Each number is 128 + 24 x the weight over its row's rms, rounded and kept within 0 to 255. Layers, rows and columns count from 0. Numbers have three digits each. The size before them is the row's rms in percent of the matrix's.

# k: layer 3 attention key, 256x128, rms 0.189, rows 113-127, columns 0-63
# q: layer 3 attention query, 256x128, rms 0.204, rows 114-127, columns 0-63
# v: layer 3 attention value, 256x128, rms 0.179, rows 96-101, columns 0-63
# o: layer 3 attention output (transposed), 256x128, rms 0.168, rows 96-100, columns 0-63
k113 068:148107128106125171136139133117151155132133078137113118151083093080138131140141166138108134116093126135124129114119121128127127145136111131146125109168154121141148115154113156075126144120136193
q114 084:172164143207136129144100165089105131125134095112117133115117132106121146145122084125085109114173109143134145126114147140135109146122141161154120136137154123150113115153137155073165082162088192
k114 096:156085142124137139150115116147102119091146129090115104154107107093099095144138118089132089165111080137155150103106142157133139142119102113132144170121125133129113128178123135130115150143130130
q115 061:161181151113138136124111114148160139106144092156080120132129123107127107097164124155123126146163093132113143123085114135137124124122104080164138107150096131098127176139118166108153129188078179
k115 068:159113106094106149158126131130129129111151082142133113117097101076146133103121124155126156112095112102127128135099108133143134114161096152127130121169130108128128119164097169099130128145113189
q116 103:142135121095132090093092133136136128153134096106118068104157154074153153146147153150128125171150113077133169152134120086156153124142095107169098077082118126133105158105130129139157122121103159
k116 110:155113115121129080155150097125120134159116111144125098124141119115145108082097147137118122092097144133090163119143097105094096119158185164132132136161165132118128111147131124164108125124115104
q117 064:126154137158113101122115122090137138121140067132087121104115112129134121094176120158157127115153100094113151130134124145158107074132119116133148091152118128088094123143160184094176174185123182
k117 074:146106093082115156157124143158121133102140079100128099134118108107152125127130146151126154135082096138131126162100107123161129123168094173112145107157119098098128111160141165103111138142137180
q118 062:137124143175154124105126135074122091092146134109161122126166141120109113146121166070158115123099125150153130155127160155125137126105146138133110097111158114109097100106161073132066105078136118
k118 071:086137140174152125142141126138122080135144143149119161108161140179121066152098109134127113134145148139145130128140185119109117139112173138141127151108091122131118164123135121189136122136122084
q119 066:082138133160151126122139149160108099104111129086188163109132109126106132138073132123123154129112123144120094124144159124119132158114105134125133139063139153138162121130130080169076108074171130
k119 069:073139134136101118108168127145108123115116124152121165119160156166128090148129145101127105129165149140104101113139153093081122145104160091149132133099093122114147112134107117171133117094128128
q120 102:152108149181094106144122148118173108133138124124113085155146070092122150107141142145132112127130149101143148139172100137120102047122116105129163098120094140152138142106121153151122155126165114
k120 095:117116123124086092137139164154098099160116146167148166137175128151138138108095123117148147122150099133114062114126172150134102160115150146115118136140114132139138138088126089169147130106133112
q121 093:077118161115136136123166117151137117113062121127108204091135105138107150156086126113123153143081120158111128101100130144115142165113136135133078135095122133147147156113086146145128124120175140
k121 094:094142129114120153106125124144132138108121136121133156110111155159101134142116198107132108122163139103143114108150157089109113130105150104150120135087095148123194117139116130135135107139119130
q122 085:152124089121096123158133135121102154198101100157123113166108124120171162119144152136122122089146130127114163130137100146108095114149137149110127096167113124134098130183141135090169132182116155
k122 091:093097126120147161080134128119152121125101121121110131153126133096161125129134091135187129130111080137134136133120114177188166127158119134161113113125133126118121145111147147097124125147137139
q123 110:127090114112108170145083092137136160125127190134123096166104096151134149137146133151135145126131153146154107106130140134125108136124140108092138167140111136089121111150097144120152175171144079
k123 117:102084127147137125089148121097121119134133129119156151112078126119111167119171114152115137122142142103111120136138128154216112149112103152146151147123151141164152145074142120097113079145134123
q124 100:124162171103176121105162131126074133115108089147151145088143106088118167160114168108140125125135121116088142140100141128136168119124109127133152126119137130147146124085118156112182115124106119
k124 099:096160110077125138127118188140110153148131146111123120136116139131110128145119180134105164074082151122155119118104109085108150098084113103147125121101124112091161143149107154105165142095138122
q125 102:152138105156127126133103124113127135157153120100129129124153120159131098114126130130110122131181164105145127189152133113155129120129117151105156145154103097087109106113141095159124115112124104
k125 099:126150093150129118153106116128112111147158160117112120132144145145171100150145086167151102134119114150158123128163074156146123116112124117089148142160126111121079172119114131120128108139138084
q126 114:146164113155164102159094102124131136119163115051124141105157086094107132144146087135070142170178122099154120150150088098134152128139086089153117134106107105149130147172115140125146083136132103
k126 108:126147133124096070148156084166095121139125143118132151126146135153160142118128091127139146098107095151128090131118113150137083157119139144164167159179131099116127098164116080159126134088118117
q127 105:195164155112163097093117148144145139125139113100093086135121146083106169121137137159134141141142091109143139155154131106143126095128101106116128104130132138133137124100108116098154099125104142
k127 110:155105116123108083134165159119068140174162128124134151145140147139107121115106144121106115096153130145085130155135106131108114125127146141139148139143189133107128114083112098141137123115115132
v96 101:103139158131145128158114102125157096106101108149095137146107115111147147085126118166125123114130098135103111128126134109140129140147119098143120151093104107165174106141082096172142115136105144
o96 113:109153109101110135116093152125169129130116125153131114117111137116138130057086127135163133091104139123147120129120136154169088130132159140091101131145096142088117134124170136119151130145102162
v97 112:120118125164140150150118054117083147141140130105136157112143144149095126104097148153151144098085093111145125155109145180133132152173096175171102127107169129147125160136126152159148143132127144
o97 133:108115125091138137138121134111059102144067139153143155137087158134144142160151114106121154092058138144123140111112098098124160128133125130140088151089120161133083162156136165117121103140152173
v98 116:124162158132142091139144087138121134116129146171125118116137157136106126129157138154159104152147126132109141130112153170075151099161133173118134124103191098143149149121096118145167086107104125
o98 129:121155123113175190125118150139051118134075131149119124106128131132121144129119137140171160118150134135122106108114136124161128140115107122109109124137125121174113160147150146115161105126096114
v99 128:114142133102138103141130129116107157133125075144121132109137095130115118136140150162097129124177127089154120156143133142113133123129103160139122147192127111080116200138113140152164104114164081
o99 143:150114151039123134152134125106119120126091141158127167125147170119092107157138098148094118113135105117133126119139120123096154144135090120133105120157128121123099104163117122179103093128157142
v100 134:104116145087145112188130122086118136124123121132095136117169113129113095156101135140101120114124110103129111120149109144120113120157157077191129121166136140155134171122129096098137127118115103
o100 143:150118106130136168134153138128182080085095134149109128115085108113115115123106148123118111092090168142159141180152144116128120106073139157128104165139121124137079114144178108182096128117179144
v101 108:114149106142138089165132130156124091077115121153135162111110113119142122178116160175104109153135144126120123133113137145081144104084104189131125102143162120088138172126077106156110130110098133